{
  "num_hidden_layers": 9,
  "hidden_size": 128,
  "num_attention_heads": 3,
  "vocab_size": 512,
  "norm_eps": 1e-06,
  "positions": "rope",
  "rope_fraction": 1.0,
  "learning_rate": 0.00215,
  "max_grad_norm": 1.0
}
Each number is 128 + 24 x the weight over its row's rms, rounded and kept within 0 to 255. Layers, rows and columns count from 0. The size above them is the row's rms in percent of the matrix's.

# layer 4 attention output (transposed), 192x128, rms 0.074, rows 57-63, columns 0-63
size [ 97 105  80 102  96  87 108]
[[ 86 200 115 134 142 101 121 137  99 127 107 136 151 132 148 161 148 114 149  69 128 126 108 105 135 150 154 107  98  85 121 170 151 154 132 116  99 132 142 138 147 103  79 164 104 111 128 144 116 157 119 129 151 102 143 140 157 135 118 137 111 167 121 125]
 [132 138 148 110 113 129 190 109 137 162 171 180  92 152 154 145 140 143 106 158 157 109 141 139 134 121 116 128 153 153 113 127  77 115 142  43 135 119  85 151 122 112 133 107  90 135 177  96 112 153  96 135 141 124 107 132 147 129 112 161 148 111 132 157]
 [145  89 172 142 110 117 141  71 159 126 145  87 138 115 145  85 120 145 113 138 154 109  93  88 138 155 123 125 187 160 120  54 147 117 148 158 108  78 103 126  85 160 115 140  98 102 133 138 105 131 121 132 146 119 113 132 118 127 120 104 110 139 170 163]
 [ 95 144 121 155 106 120  85 124 159 114 144 100 127 131 140  97 138 139 100 137 138 109 117  85 151 171 153 141 155 132 114 106 139 125 151 153  81 120 162 110  77 137 103 134 125 185 120 129 122 117 103 127 146 137 129 108 139 128 112  87 105 114 143 152]
 [125 107 133 150 142  99 145 118 136 107 139 120 163 151 124 156 171 139 138 100  97  67 113 113 141 109 107 133 157 135 137 129  78 130 147  36 110 109  99 127 147 152 127 126 129 128 103 109 104 158  97 112 123 142 126 143 146 117 101 136 137 141 131 153]
 [ 90 124 161 164 103 162 119 117 141 153 128 129 115 111 145 111 103 123 122 145  95 131 143 137 136 130  97 114 157 118 108 125  81 125 141  89 102  84 144 155 128 117  97 120  88 102 145  91 126 123 143 138 152 144 113 124 125  83 111  86 132 124 175 132]
 [ 73 121 178 135 122 130 120 111 117 129 147 166 131  93 160 176 121 119 135 152 101 104  95 106 142 170 111 155 156 115 119 132 127 156 139  49 160 121 150 105 194 134 131 154 132 184 120 114  83 147 149 102 125 103  81 134  91 144 128 138 111 165 136 134]]
# layer 4 attention value, 192x128, rms 0.0758, rows 58-63, columns 0-63
size [ 99  86 100 105  88 110]
[[136 139 104 152 182  92 101 176 114 146 111 146 153 132 113 127 134 152 125 130 112 111  93  87 102 137  92 119 133 118 136 150 138 151 111 125 113 144 109 154 139 162 132 171 164  93 139 162 162 144 142 137  97 107 127 130 119 148 163 120 119 102 154 112]
 [133 143 103 113 199  97 109 130 122 166 128 131  81 115 102 127 203 148 125 131 115 103 127 131  84  93 121 101 112  48  97 145 135 168 148 119 132 103 123 139 137 137 135 126 110  87 128 164 123 138  88 123 123 136 127 133 139 115  84 140 137  72  93 115]
 [117 125 108 140 162 115 126 125 127 132 157 102 140 144  86 125 165 113 136 113 124 110 120 153 191  97 121 119 122 117 103  91 157 140 147 128 127 146 121 130 112 134 181 149 111  57 113 142 112 156 102 131 139 113 122 159 146 103  91 159 142  92 108 158]
 [139 125 117 132 102 129 125 144  85  97  91 174 106 124 103 138 141 122 114 110  97 128 112 114 124 118 146 128  95 128  51 118  94 154 124 133 114 123 116 122 119 138 133 130  96 132 123 187  99  64 152 141 152  88 120 117 107 117 114 131 161 155 122 119]
 [145 107 150 137 127 130 121  82 102 183 113 127 124 128  79 128 136 104 141 121 133 125  75  91  73  97 131 133 122 136 119 126  93 100 176 112  93 109 146 123 147 122 173 102 125 111 133 170 141 133  96 146  99 135 159 156 138 122 135 123 140 132 152 169]
 [129 143 100 140 185 113 170 145  76 118 135 119  87 115  84 135 134 109 124 115 102 138  86 129 131 104 163 129 139  98 108 141 115  98 110 121 110 101 111 149 148 108 155 119 126 133 131 161 110 115 155 112  53 153 155 133 108  96 131 163 139 110 133 175]]
# layer 4 attention query, 192x128, rms 0.0963, rows 64-109, columns 0-63
size [106 102 104  86 106 103  92  95 112 106  82 110 106  85 102 107 117 167 100 106  94 101 108  89  88 105  98 104 103 103 100 108 101 113 112 105 100  88  97 100  91  78 112  90  94 103]
[[109 140 185 129 131 146 153 119 129 137  71 106 139 152 158 131 153 155 111 122 158 149 109 126 188 123 115 138 116 130 152 144  76  91 112 145 111 150 134 119 108 118 101 120 125 133 132 104  78 135 136 129 106 122 104 116  65  76 151 126  96 125 148 144]
 [130 132  98 144 124 176 133 116 153 134  95 114 168 155 126  88 160 172 122 126 157 118  72  93 158 115 105 138 119  83 123 132  93 154 179 114 114 168 149 136 152 150 131 120 123 123 129 141 119 168  79 138 135 100 142 121 126 138 127 106 102 155 111 112]
 [128 129 130 100 121 153 139 147 126 131  65 134 145 154 167 127 143 159 147 133 149 141 140 116 183 108 137 165 131 114 150 168 102 121 119 139 110 153 131 139 114 126  91 138 126 127 125 144  65 166 120 137 158 151 102 132 129  93 103 151 112 147 163 111]
 [ 76 111 137 112  98 159 162  96 142 155 117 148 175 129 127 115 122 163 139 133 138 136 114  96 142 105  89 168 145 138 164 167  94 123 121 129 113 173 182 146 139 120 122 136 122 116 109 118 119 137 107 163 132 124  93 137 129  88 122 137 110 172 169 101]
 [111  93 138 123 141 104 143 121 128 137 108 171  87 112  89 116  89 103 108 112  85 125 148 133 108 106  78 140 120 164 137 159 154 100  99 161 127 123 142  93  76  91 143 104 134 151 118 112 105 158 122 167 113 119 145 142 120 118 116 167 173 116 127 125]
 [133 171 102 164 143 141 121 161 148 120 151  97 104 103 107 177 158  81 120 110 160 114 135 120 133 151 177  91 106 112 107 121 110 156 115 114 119 127 119 142 148 136 146 144 116 134 118 134 130 112 129  81 142 146 145 139 123 182 154 128  99 110 135 173]
 [106 113 145  99 137 131 159 110 113 140 118 149 141 141 121  81 123 172 142 138 130 127 144 115 133 119 114 168 159 155 159 147 147 124 121 117 140 145 105 122 150 105 142 123 138 138 135 134 117 130 151 167 154 173 114  73 128  86 137 120 125 200 128 114]
 [148 191 138 110 102 135 111 136  83 160 126 121 131 135 155 160 121 155 150 118 137 126  94  86 144 169 135  97 131 101 106  89 140 151 102  99 110 152 133 171 170 183 170 124  93 137 112 143 162 105 122  69 122 112 131 125 117 133 126 100 125 128 134 119]
 [113 105 167  90 126 126 137  84 114 151 100 155 133 122 155  93 112 148 153 149 140 126 125  81 134 151 129 176 180 163 129 135 114 113 124 125 107 134 113 128  90  87 134 119 123 111 112 123  96 146 100 148 127 153 127 160 105 112 121 163 119 170 133 112]
 [122 142 130 133 145 179  95 144 169 135 119 110 110 108 140 117 197  82 152 112 151 112 145 135 114 159 148 107 143 127 135  89 170 116 135 115 114 126 136 144 160  98 121 163 132  99 102 104 137  89 114  79 123 123 121 145 100 141 157 125  85 160 141 130]
 [149 148 182 136 129 139  98 100 120 146 125 116 134 126 109 135 156 104 142 105 137 136  93 111 123 112 160  98 132 107 149  84 133 119 151 139 131  94 118 136 119 125 167 140  56 121 124 136 134 120 134 118 149 149 126 134  80 134 109 126 140 125 144  95]
 [108  88 168 153 132 167 121  63 148 156  98 133 113 122 132  99 118  95 114 103 106 127 130 140 120 124  92 127 134 156 133 150 136 102 124 173 119 148 127  87  55 106  96 155 122 129 104 135  96 152 107 143 129 140 133 143 101  84  81 146 129 131 131 141]
 [118 134 136 158 122 165  72 146 160 125 129 142 118 122 135 132 168 125 169 106 125 126 143 146 104 137 146  91 132 132 128 129 191 125 127 118 140  94 140 130 177 163 131 136 145 111 136 120 134  97 141 157 159 153  95 157 121 143 156 117 129 135 125  90]
 [137  87 152 127 130  70 138 122 128 125 128 131 118  98 125 123 162  88 117 126 141 131 130 128 119 151 160  89 116 163 151  45 100  97 137 142 130  66 124 157 137 142 122 181 109 140 152 127 145 143 150 140 122 176 137 113 110 165 114 134 135 111 127 113]
 [165 145 136 150 126 147 108 136 103 121 132 112 146 103 131 135 153 159 174 102 140 115  94 126 145 179 176 100 150 135 122 105 124 158 132  98 138 105 127 143 161 113 132 161  82  97 102 144 164 101 130  95 119 121 148 116 115 175 133 100  99 138 131 125]
 [131 126 135 153 101 135 103  93 128 121 109 125 112 146 126 136  81 128 148 151 167 107 111 130 140 186 120 104 113 137 117 131 166 103  61 129 135 155 109 118 112 160  96 145 149 117 122 122 136 135 122 133 169  85  94 162 154 158 132  78 125 117 184 126]
 [120 159 130 160 108 154 112 102  86 101 106 104 126 161  91 137 152 133 113  95 137 133 135 128 147 112 119 126 117 166 102 118  97 115 105 116 135 143 131  88 145 128 113 106  98 105 118 130 160 151 131 115 103 120 123 137 125 103 100  80 129 112 181 166]
 [165 167 120 150 123 153  98 145 126 135 131 112 107 134 143 115 153 125 153 125 168  94 125 121 126 149 155 119 120 113 112  88 135 163 139  76  80 110  83 136 157 128 130 154  97 120 119 118 159  83 143  61 123 151 158 106 111 140 131  75 113 146 106 141]
 [158 130 171 162 117  91 152 111 162 139 119 146 169  66 172 142 128 134 100 152 149 127 133 108  99 174  86 152 107 142  98 149 137 144  79 108 110 144 126 150 153 111 101 120 125 115 143 139 119 147 126 146  93 141  86 130 104 140  73 148  97 154 116 135]
 [ 92 167 143 130 149 143 142 156  92 152 131 129 166 128 146 163 147 139 121 170  97 110 192 119 138 129 115 120 132 126 162 118 180 154 155 112 132 197 112 112 160 119 144 158 158 120 197 123 120 128 125 138 119 132 144  93 110 124 127 104 119 152  84 156]
 [151 106 149 130 147  94 140 157 105 142 144 121  91 116  99 135 158 124 138 152 102 135 134 133 108 110 125 129 139 131 164 114 137 125 133 136 164 115 122 135 121 146 131 117  99 102 127 199 173  95 156 128  88 143 162 128 146 118  88 158  99 128 134 113]
 [135 155 116 121 125 157 112 118 144 131 145  67  75  94  65 156 178 133 128  90 157 163 123 114 172 120 165  91 135 181 114 129 131 144 145 133  99 132 131 124 138 140 143  96 134 140 160 154 137 164 149  99 122 111 119 177 137  94 162 147 143 182 160 127]
 [123 144 163 139 132 120 138 151 142 158 129 114 171  74  81 181 156 166 124 141 140 112 145 158 144  86 149 113 125 118  57 157 106 158 123 103 126 126 151 155 151 112 135 108 138 138 114 149 126 157 152 139 156 149 139 120  95 116  98 106 155 187 140 120]
 [123 123 136 136  76 126 153 143 105  71 128  88 138 109  90 181 111 148 111 147 123 162 129 144  89 145 116 137 104 144 103 161 132 122 110 106 140 126 152 123 163 120 149  91 107 130 133 188 118 133 105 147 155 141  75 114 138 139 158 137 122 104  84 134]
 [145 102 163 157 116  88 128 119 120 157 137 116 138 117 129  72 119 128 125 121 116 119  76 135 147 143 130 144 180 144 159  98 179 119 160 124 144 132 137 106 133 100 115 156 109 132 121  63 122 103 152 127 110 108 111 166 141 116 168 109 109 112  99 148]
 [127 143 108 159  85 153  94 120 129 117 123 127 134 151 206 119 142 139 121 110 156 116 133 105 157 135  78 143 116 122 104 130 110 122 121 138  73  90 105 132 101 153 144 132 117 128 134 121 165 162 162 102 107 150 139 130  92 150 120 123 102 148 141 122]
 [120 112 125  96 124  74  99 120  87 126 109 154 157 148 125 119 128 101 136 105 105 103 142 130 154 133 132  93 109 120 146  84 133  98 134 130 111 127  90 100 103 164 169 116 109 151 120 142 114 123 162 100 119 148 178  95 158  85  99 135 148 126 141 111]
 [ 97 143  96 141 100 126 115 140 148 125 155 132 142 141 155 116 148 100 152 145 146 160 115 105 123 113 123 120 111 168 147 139 113 151 118 112  90  98 135 111 175 134 113 107 118 138 133  57 153 122 128 146 157  77 113 163 106 139 109 150  89 111 123 114]
 [143 166 160 166 136 105 172 133 170  96 110 140 138 139  93 115 138  97 117 107 159 141 106  98 135 116 125 143 105 100 150 128 115 163 136 117 104 127 123 100 141 163 127 119 158 127 142  88 159 133 131 158 164  71 151 156 130 135 109 114 159 132 159 145]
 [134 169 189 168 108 111 152 105 161 165 140 155 162 106 171 125 113 127  98 101 156 133 134 168 163 132 123  90 142 131 177 135 118 135 137 123  73 133  91  90 139 112 133 122 164 180  75 133 139 138 162 138 131 121 126 138  74 129 135 125 121 136 191  92]
 [102 138 122 127 129 119 113 143 164 166 133  94 172  86 121  92 132 116 121 112 155 149 119 137 142 115 155 113 152 140 154 151 135 175 105 121 115  89 118 151 126  67 112 146 139 147  94  84 164 144 181 117 124 146 133 121 133 150 132 110 122 176 112 109]
 [143 150  95 111 136  78 129 174  94 130 106 167 120 180 114  95 148 119 125 131 149 106 121 118 108 112 117 156 103 128 128 123  93  94 134 128 133 137  88 120 120 119 120 149 146  98 125 135 150 144 112 141 145 109 147 121 103 136 140 154 144 121 139  89]
 [119 182 136 143 114 161 153 132 158 124 154  75 121 142 144 129 110 154 140 150 150 132 104 128 102 141 115 144 122  86 127 131 127 157 108  84 128 120  70 130 148 101 178 157 138 115 114 134 137  71 135  90 158 133 141 105 115 135 170  57  94 125 117 145]
 [152 178 112 133 113 128 157 129 129  92 131 111 106 130 156 161 143 158 117 137 168 111 143  86  80 164 139 125  97  99  78 128 111 122  80  87 119 127  82 149 154 117 124 130 104 117 124 133 170 122 158 102 125 153 130 135 131 154 164  74 120 122 121 136]
 [142 156 133 121 129 118 160 138 133 108 158  88 139 120 167 155 117 164 153 154 166 127 123 130  92 193 164 110 125 141 148 116 110 143 121 100 141 138 109 156 193 155 147 124 114 135 126 140 144 110 148 104 123 129 109 111 125 159 159  74 109 116 150 120]
 [142 156 138 134 120 137 126 123 122 105 139  87 122 139 144 165 124 163 149 152 161 127 114 113 116 158 152  93 124 121 100  88 116 147 140 101 127 126 118 166 186 164 129 137  83 136 146 157 142 112 130  91 116 146 104  92 114 131 174  72  89 135 139 115]
 [ 97 117 120  78 123 116 151  89 122 146 122 136 144 134 129 137 134 146 144 138 147 137 121 105 154 103 101 162 128 153 143 135 122 117 120 128 121 151 117  86 108 102  98 122 121 124 111 136 106 147 133 162 149 180 103 112 124  78 136 154 128 162 141 131]
 [110 106 124 125 131 144 112 133 147 147 110 167 106 114  97  97 112  86 102 120 111 117 153 117 123 113 108 151 125 123 120 169 135 103 111 157  96 138 140 114  77  95 122 141 155 125 110  91  97 151 101 153 110 106 150 141 115 141 101 168 133 120 135 149]
 [140 188 113 133 126 143 116 127 134 112 142 105 136 109 126 154 177 133 139 107 165 136 109 131 122 137 181 105 141  99 115  88 111 156 140 103 137 107 103 167 163 171 136 146 100 112 129 133 151  94 132  86 122 153 118 131 118 150 143  97 125 125 132 117]
 [ 98 144 121 121 123 163 131 165  94 122 145 121 103 127 120 124 106 151 109 179  83 145 125 115 134 191 154 101 117 120  47 169  86 127 102 111 108 123 124 156 116 134 109 138 126 121 139 176 132 123 147  85 102 118 111 135 137 127  95 125 124 145 128 164]
 [155 163 149 130 118 139  92 124 126 137 152 112 128 124 126 133 151 120 121 136 141 137 124 128 142 124 183 127 132 101 132  77 124 123 139 117 156  98 116 149 168 163 145 145  99 113 119 124 147 105 161 124 129 161 111 133 124 103 114 104 115 152 132  85]
 [114  60  94 133 137 151  83 129 126 103 139 159  85 133 143 104 111  92 109 100 107 107 156 138 151 114 153 140 104 148 118 159 116 107 136 151 123 124  93  93  94  93 103 138 153 119 114  89  99 133  99 133 126 101 149 190  82  53 126 151 157 122 112 144]
 [127 154 109 109 117 117 120 151 122 132 150 107 119 137 122 144 159 125 108 113 152  95 168 149 149 127 145 121 104  75 103 107 191 130 109  99 122 130 146 137 182 134 123 155 135 143 149 132 129 127 135  84 155 161 159 132 124 114 159  97 123 117  91 172]
 [141 145 121  80 153 116 125 126 156 116 118  77 136  82 140 139 177 111 164 118 157 122 138 104 126  81 163 133 124 112 124  86 121 105 140 139 139 128 154 109 145  92 142 133  91 128 134 118 114 116 100 115 159 127 179 151 150 129 148 152 133 107  93 146]
 [147 107 113 150 103 151 140 151 163  89 154  85 128 118 106 156 102 106 148 110 136 129 119 163  86 133 111 147 109 153 132 141 139 124 113 120 106 131 137  79 119  90  94 119 160 105  86 139 116 128 144 118 159 111 134 153 119 129 159 127  85 109 140 171]
 [172 197 126 153 142 136 116 133 126 131 137 117 136 134 152 154 133 138 144 132 165 120 135 135 139 143 145 103 153 121 123  79 118 158 116 107 132 118  87 133 169 132 132 119 113 111  99 138 162 125 173  82 144 139 151 115 109 140 132  79 146 153 144 114]]
# layer 4 attention key, 192x128, rms 0.0969, rows 64-109, columns 0-63
size [103 107 100  84 104  78  68  88  81  84 108  81  88 138  69  98  85  49 100 112  92 104 111  89  91 105 100  99 102 106  95 109  99  96 106  97  90 112 104 102 108 101  73 124 107  75]
[[100 101 101 126 114 101 149 109  97 123 135 165 123 128 154 105 144 117 130 105 119 151 138 126 113 149 113  96 145 153 135 151 126 136 129 144 172 120 102 137 124 171 130 123 155 118 138 168 115 149 131 168 137  96 133 166 194 110 132 156 141 153 160 121]
 [108 114 133  83 166  92 133 134 108 128 146 145 108 103 124 134  79 142 117 120 102 175 139 138 124 119 139 160 182 166 145 138 124 108 105 186 172 158 148 121 109 176 124 115 130 140 148 115  97 165 146 121  92  88 104 145 134  96 106 157 135 120 152 124]
 [ 91 118 132 141 123 141 140 130 133 109 164 162 129 120  95 107 118 145 135 102  99 169 128  98 101 128 109 141 143 106  93 144 118 157 147 161 153 103 126 166 126 137 114 111 125 129 167 169 149 126 120 161 100 121 114 115 141 126 144 165 114 149 158 107]
 [100 124 108 116 131 146 124 140 104 133 151 137 112 138 103  86 128 133  99 108 102 201 140 143 130 105 140 169 134 137 152 126 138 104 131 206 163 124 134 146 112 110 112  97 130 125 142 143 129 110 145 178  91 131 110 122 157 108 121 176 129 139 157 137]
 [127 166 130 129 153 128 136 125 119 142 160 119 115 118 130  87 159 147 100 126 125 162  98 146 155  91 110 143 153 154 147 154 122 112 135 140 180 158 121 141 159 116 156 128 122 118 198 159  88 114 170 162 125 105  95 159 141 137 100 132 136 162 144 114]
 [161 125 149 153 135 105 138 134 147 128 102  61 145 151 143 138 138 104 136 149 158  56  96 126 126 129 110 108  98 107 117 110 129 111 150  69 131 113 125  93 140 119 135 113 148 134  96 110 130 138 116  62 174 127 139 148 112 137 124  78 111 116  88 144]
 [127 148  92 115  98 171  79 169 120 140 166 171  95 102 122 110 121 142 137 110 119 169 141 121 137 110 141 192 143 117 110 157 148 138 126 174 105 138 108 153 103 137 129 161 151 137 154 150 143 113 160 157  79 142 134 114 158 115 152 167 125 122 155 128]
 [123 136 134 113 131 122 133  98 150  98 111 120 165 129 129 134 109  91 156 119 146  78 133 146 110 138 117 126  81 113 142  74 139 128 142  85  98 113 155  93 124 144 105 165 133 130 136 100 153 140 130  68 154 141 166 147  82 113 165  83 137 122  94 125]
 [115 123  81 159 116 158 104 186 142 118 177 163 132 124 122 118 118 171 136 116 134 148 150 110  99 103 160 158  94  95 111 135 119 138 151 151 109 128 134 160 126 130 143 117 165 135 106 135 141 129 127 189 112 130 144 125 144 136 146 153 157 111 165 110]
 [133 136 131 146 135 100 174 117 155 110 123 119 119 125 132 125 113 156 119 126 146  78 102  92 100 132 126  95 120 112  91 111 119 146 167  89 157 111  53 156 113 150 122 103 133 108  73 178 140 145 128  98 175 108 127 118 146  94 104  82 120  89 105 137]
 [138 120 152 122 132 114 174 107 143 101 117 119 143 118 150 149  95 102 140 144 117  74 110 128  89 138 118 126  95 128 112 108 116 153 141  65 111 134 135 112 134 116 110 114 170 129 117  88 151 119 140  72 133  75 124 152  89 133 141  52 178 133  68 131]
 [120 129 159 131  88 133 126 138 143 141 162 174 108 121 130 112 103 162 107 129 115 154 124 118  96 177 127 146 118 133 111 130 113 172 141 151 145 123 132 161 111 134 127 111 147  98 142 131 115 110 131 175 118 108  92  97 143 135 132 154 183 144 155  85]
 [140  97 147 110 174  94 189  57 132 157  80  91 114 138 120 149 122  98  82 133 121 111  89 103 114 107 105 122 161 114 131 122 116 156 140 127 141 181 113 119  99 152 107 161 106 117 125 171 130 122 117  86 159 120 156 135 143 149 156 104 152 145 140 154]
 [130 133 118 136 157 135 141 123 110 111 130  78 145 137 149 158 130 104 135 125 134  70 119 129 142 128 122 117  84 134 132 109 127 160 136  88 104 148 138 123 113 126 107 141  95 103 131 103 136 130 129  68 154 127 133 113 106 121  59  65 167 119  83 134]
 [133 117 116 119 138 133 126 110 152 103 126  95 141 141 144 154 120 134  99 129 134  76 106  83 128 120 133 121 125  91 105  88 182 120 167  67 109  91  94 130 147 141 122 158 108 125 139 133 129 155 109 121 167 122 136 139 112 131 131  70 155 139  87 130]
 [152 168 129 156 162 155 127 122 131  93 146 141 153 125 134 117 134 128  76 124 113 163 142 116 138 101 101 151 125 124 137 109 127 151 162 125 124 120 155 130 121 172 146  90 110 105 175 126 124 128 135  99 118 126 152 181 152 118 115 139 139 128 163 121]
 [178 146 131 103  86  96 142 116 142 102  99 151 152 129 185 100 153 132  80 114 113  97 119 113 117 144 135  98 145 135 116 116 146 141 145 102 131 121 144 160 131 146 104 109 113 134 173 136 149 121  96 120 143 147 140 124 150 130 124 141 121 133 129 129]
 [ 72 102 145 119 102  76 156  99 152 126 107 177 140 105 106 129  96 139 121 117 140  92  96 107 142 132 123  91 136 146 131 115 107 127 161 100 139 152 107 128 100 173 162 121 110 131 134 139 117 151  96 166 150 114 128 110 138 113  94 111 127 120 152 134]
 [ 78 145  99 117 116 151 115 151 153 138 126 124 142 145 109 107 162 131 153 143 128 146 127 123 120  43 168 106  85 112 169 134 146 139 161 125 136 112 120 169 106 161 128 142 145 114 123 162 116  91 160 100 124 179 158 173 110 171 136 123 176 127 140 128]
 [ 96 142 131 148  99 129 133 142 153 152 150  99 115 116 119  80 143 143 121 147 148 126 104 145 133 152 147 138 160 148 124  98 127  86 129 101 112 126 122 137 105 147 128 134  97 113  86 168 166 151 112  68  93 181 124 164 158  80 122 124 123 127 146 127]
 [111 122 117 115 117 144 137 118 136 165  96 117 104 112 144 157 103  95 124 161  88 114 128 127 117 151 149 107 108 129 150 160 153  97 100 124 138 120 137 104 110 115 115 151 127 142 135  86 106 120 125 134 161 108 131 128 152 114 160 118 159 128 101 160]
 [148 137 101 132 129 140 111 139 117 138 124 132 122 118 187 116 103 174  90 152 100 120 110 105 129 152 141 179 151 153 140 134 144  75  86 122 143 120 151 116 114 129 125 125 137 125 136 113 100 125  82 152 131 153 144 178 146 141 193  95 114 150 113 140]
 [ 99 122  70 153  94 112 111 178 122 158 119 156  89 152 132  65 112 117 141 157 158 154  94 101 123 148 166 108 162 153 192 121 122  97 116 126 153 141 170 145 109  96 155 118 176 114 133 143 130 101 122 134 100 152 138 131 166 144 176  95 140 126 122 143]
 [145 156 114 127 129 124  95 132 120 130 125 134 134 158 161 123 170 127 120 176 168 156 130 117 121 111 156 132 149 118 175 104 124 104 133 122 134 125 146 131 149  95 149 175 155 149 122 121 105 122 141  93 145 158 156 197 112 175 172 138 121 152 114 139]
 [138 136 121 114 150 106 120 126 150 180 107 118 122 120 136 164 159 143 126 152 158 140 155 115 130 122  86 193  91 139  97 118 107 117 187 118 122 100  83 152 134 144 128 115  74  97 126 166 125 140 119 134  94  76 133 111 140 100 126 139 136 142  83 140]
 [125  91 132 136 132 132 131 113 143  47 129 149 162 130 104 138 108 134 115 100 139 118  98 119 158 144 145 102 135  91  76 122 105 148 119 156 113 126 166 150 122 148  97 139 120 105 117 104 125 124 138 150 115 110 148 121  82 107  86 118 108 107 164 121]
 [105 129 130 142  93  99 134 176 106 133 139 166 115  95 110 142 125 112 105 120 117 135 139 143 155 151 143 142  94 157  71 139 112 167 149 130  94 119 130  84 128 130 107 142 140 149 179  66 149 127 117 161 143 125  98 110 129  99  87 123 154 103 117 141]
 [166 135 145  89 120 142 160 123 130 101 104 103 155 154 144 125 131 150 134  94 102 128 127 119 170 103 140 137 121  59 144  93  94 106 104 121 149 157 138 145 124 131 114 178 147 150  89 189 167 116 119 113 115 142 119 108  96 163 147 108 122 151 133 150]
 [105 137  97 121 172 154 121 148 131 107 190 157 163 137 164 148 120 154 113 124  91 127 123 138 172 135 128 120 132 156 169 112  92 114 135 131 141 169 158 163 132 100 142 126 154 111 135 122 109 127 151 142  81 152  94 118 115 133 152 126 103 162 143 134]
 [113 163 154 148 123 153 142 195 128  87 136 129 153 113 125  81 118 166 147 138  81 141 125  98 164 177 141 160  52 155 164 113 105 122 134 112 129 137 138 129 114 111 134 185 163  69 156 118 155  94 117 143 112 125 136 152 144 131 107 115 137 135 104 149]
 [136 116 107 143  99 122 123 162 122 124  83  84 109 152 109 138 143 154 156 100 164 136 122 144 154 125 130 150 147 109 136 161 104 100 155 125 169 161 116 149 126  78 146 165 115 131  66 156 138 106 106 146 130 104 147  98 140 141 123 105 125 123  54 126]
 [107 146 125 130 139 116 144 151 140  95 148 125 131  84 122 147 116 100 152  78  80 106 165 136 126 115 154  92 142 124 139 116 160 131 106 118 140 171 146  83 127  90 119 107 146 140 144 154 137 115 155 116 114 152 114 107 125 109 117 136 123 144 121 149]
 [121 100 157  95 111 117 145 154 160 134 106 115 156 101 158 127 129 120  93 143 125 101  94 150 155 113 127 138 101 151 181 126 110 143 148 143 116 142 160 112 126 148 107 104 137 160 127 118  80 119  89 136  83 107 102 150 102 117  99 122 144 139 112 104]
 [121  99 125 131  96 132 146 120 155 122 134 135 138 147  92 134 118  89 148 129 126  74 109 103 142 109  92 137 106 114  91  80 132 142 120 117  98 142 191 120 126 102 128 111 138 125 102  75 160 106 111 110  99  87 124  92  94 109 112 111 127 103 101 108]
 [185 134 135 113  86 156 105 139 130 111  88 136 122 128 125 141 138 103 127 119 112 110 138 143 122 110 140 162 109 116 142 120 149  90 124 130  87  86 168  83  92  98  99 117 109 161 123 119 142 120  90 116 107  96 190  99 121  85 115 140 145 122 100 142]
 [153 100 139  98 107 170 145 139 155  94 112 144 141 152 148 136 104 109 146 135 131 106 144 140 116 107 123 142  90 136 130 139 137 127 135 107  60  69 153 116 124  86 110 127 109 101  91 117 141  98  64 117 108 114 152 115  91 145 160 120 151 133  89 110]
 [112 131 142 132 129 156 106 156 117 139 160 184 126 110 129 118 128 159 103 125  99 192 134 121 131 127 139 174 130 130 137 187 139 139 116 182 123 114 149 167 123  93 135 120 132 119 140 138 113 116 122 190  91 123 120 111 154 131 141 182 121 129 159 120]
 [ 72 148 116 163 139  98 136 114 134  96 137  93 129 126 125  85 136 184 123 116 133 146 101 153 117 124 144  92 163 154 151 142 110 115 124 146 210 165 123 138 141 119 149 118 138 126 114 151 116 112 148 148 151 160 101 126 170 167 124 138 107 143 146 125]
 [148 105 151 123 117 118 156 127 147 132 110 104 151 138 127 145 132 100 156 126 142  50 133 115 103 153  99  95  93 109 115 106 130 131 124  79  97 114 122  98 132 136 132 153 110 130 101  80 150 139 115  84 166 141 148 121 101 143 154  91 114 120  81 152]
 [134 128 136 139 117 153  88 127 147 108  87 130 155 118 116 136 116 149 127 119 134 128 137 147  98 101 114 113 142 100 180 145 120 107 156 117 103 128 151 116 140 139 150 154 124 161 112 111 109  93  74 112 138 183 181 155 156 115 142 111  72 120 133 120]
 [142 113 143 118 134 110 154 129 134 131  94 110 129 132 124 150 118  90 146 130 143  66 128 119 112 137 106 106 106 121 107 120 117 135 141  88 117 147 121  85 108 161 126 132 134 122 132  82 139 174 107  84 147 122 151 128 105 137 124  94 161 129  78 149]
 [139 143 160 107 115 114 164 122 121 117 117 150  97 100 132 139 126 170  81 103  96 148 120 121 130 117 107 148 160 123  95 157 126 134 118 173 133 137 113 124 125 147 128 104 122 149 139 190 130 138 118 206 136 131  79  76 157 143 127 178 133 148 146 120]
 [110 123 142 146  99  72 132  95 124 115 105 111 110 111 124 160 153 110 141 126 175  79  91 129 153 150 139  84 142 133 104  62 121 142 132  98 122 127  85 112 135 138 122 140 121 148 120 139 122 128  95  88 150 132 133  95 135 103 108 115 133  96 111 135]
 [152  93 124 117 143 111 128 152  87 144 116 110 103 146 119 173 115  91 176 135 131  88 113 127 111 155 132  94 119 119  93 103 142 157 121 111 119 104 110 125 126 144 129  85 116 142  93  84 166 171 125 112 138 115 114 125  95 116 110  83 148 111 101 112]
 [131 183 140 119 133 109 115 115 109 127 138 141 127 144 152 100 140 159  98 173 115 173 118  76 134 132 156 129 109  96 148 106 129 121 135 137 154 100 158 164 143 119 146 133 126 134  93 138  96 103 142 126 101 100  92 116 153 147 148 149 108 127 145 139]
 [110 130 123 125 104  97 139 115 127 134  90 109 136 110 112 132 106 129 143 130 154  72 110 119 147 153 125  88 104 135 121 105 147 127 141  80  94 137 109 101 132 147 153 127  89 126 126  95 144 137  94  66 130 118 147 166 112  93 121  89 150 159  87 150]]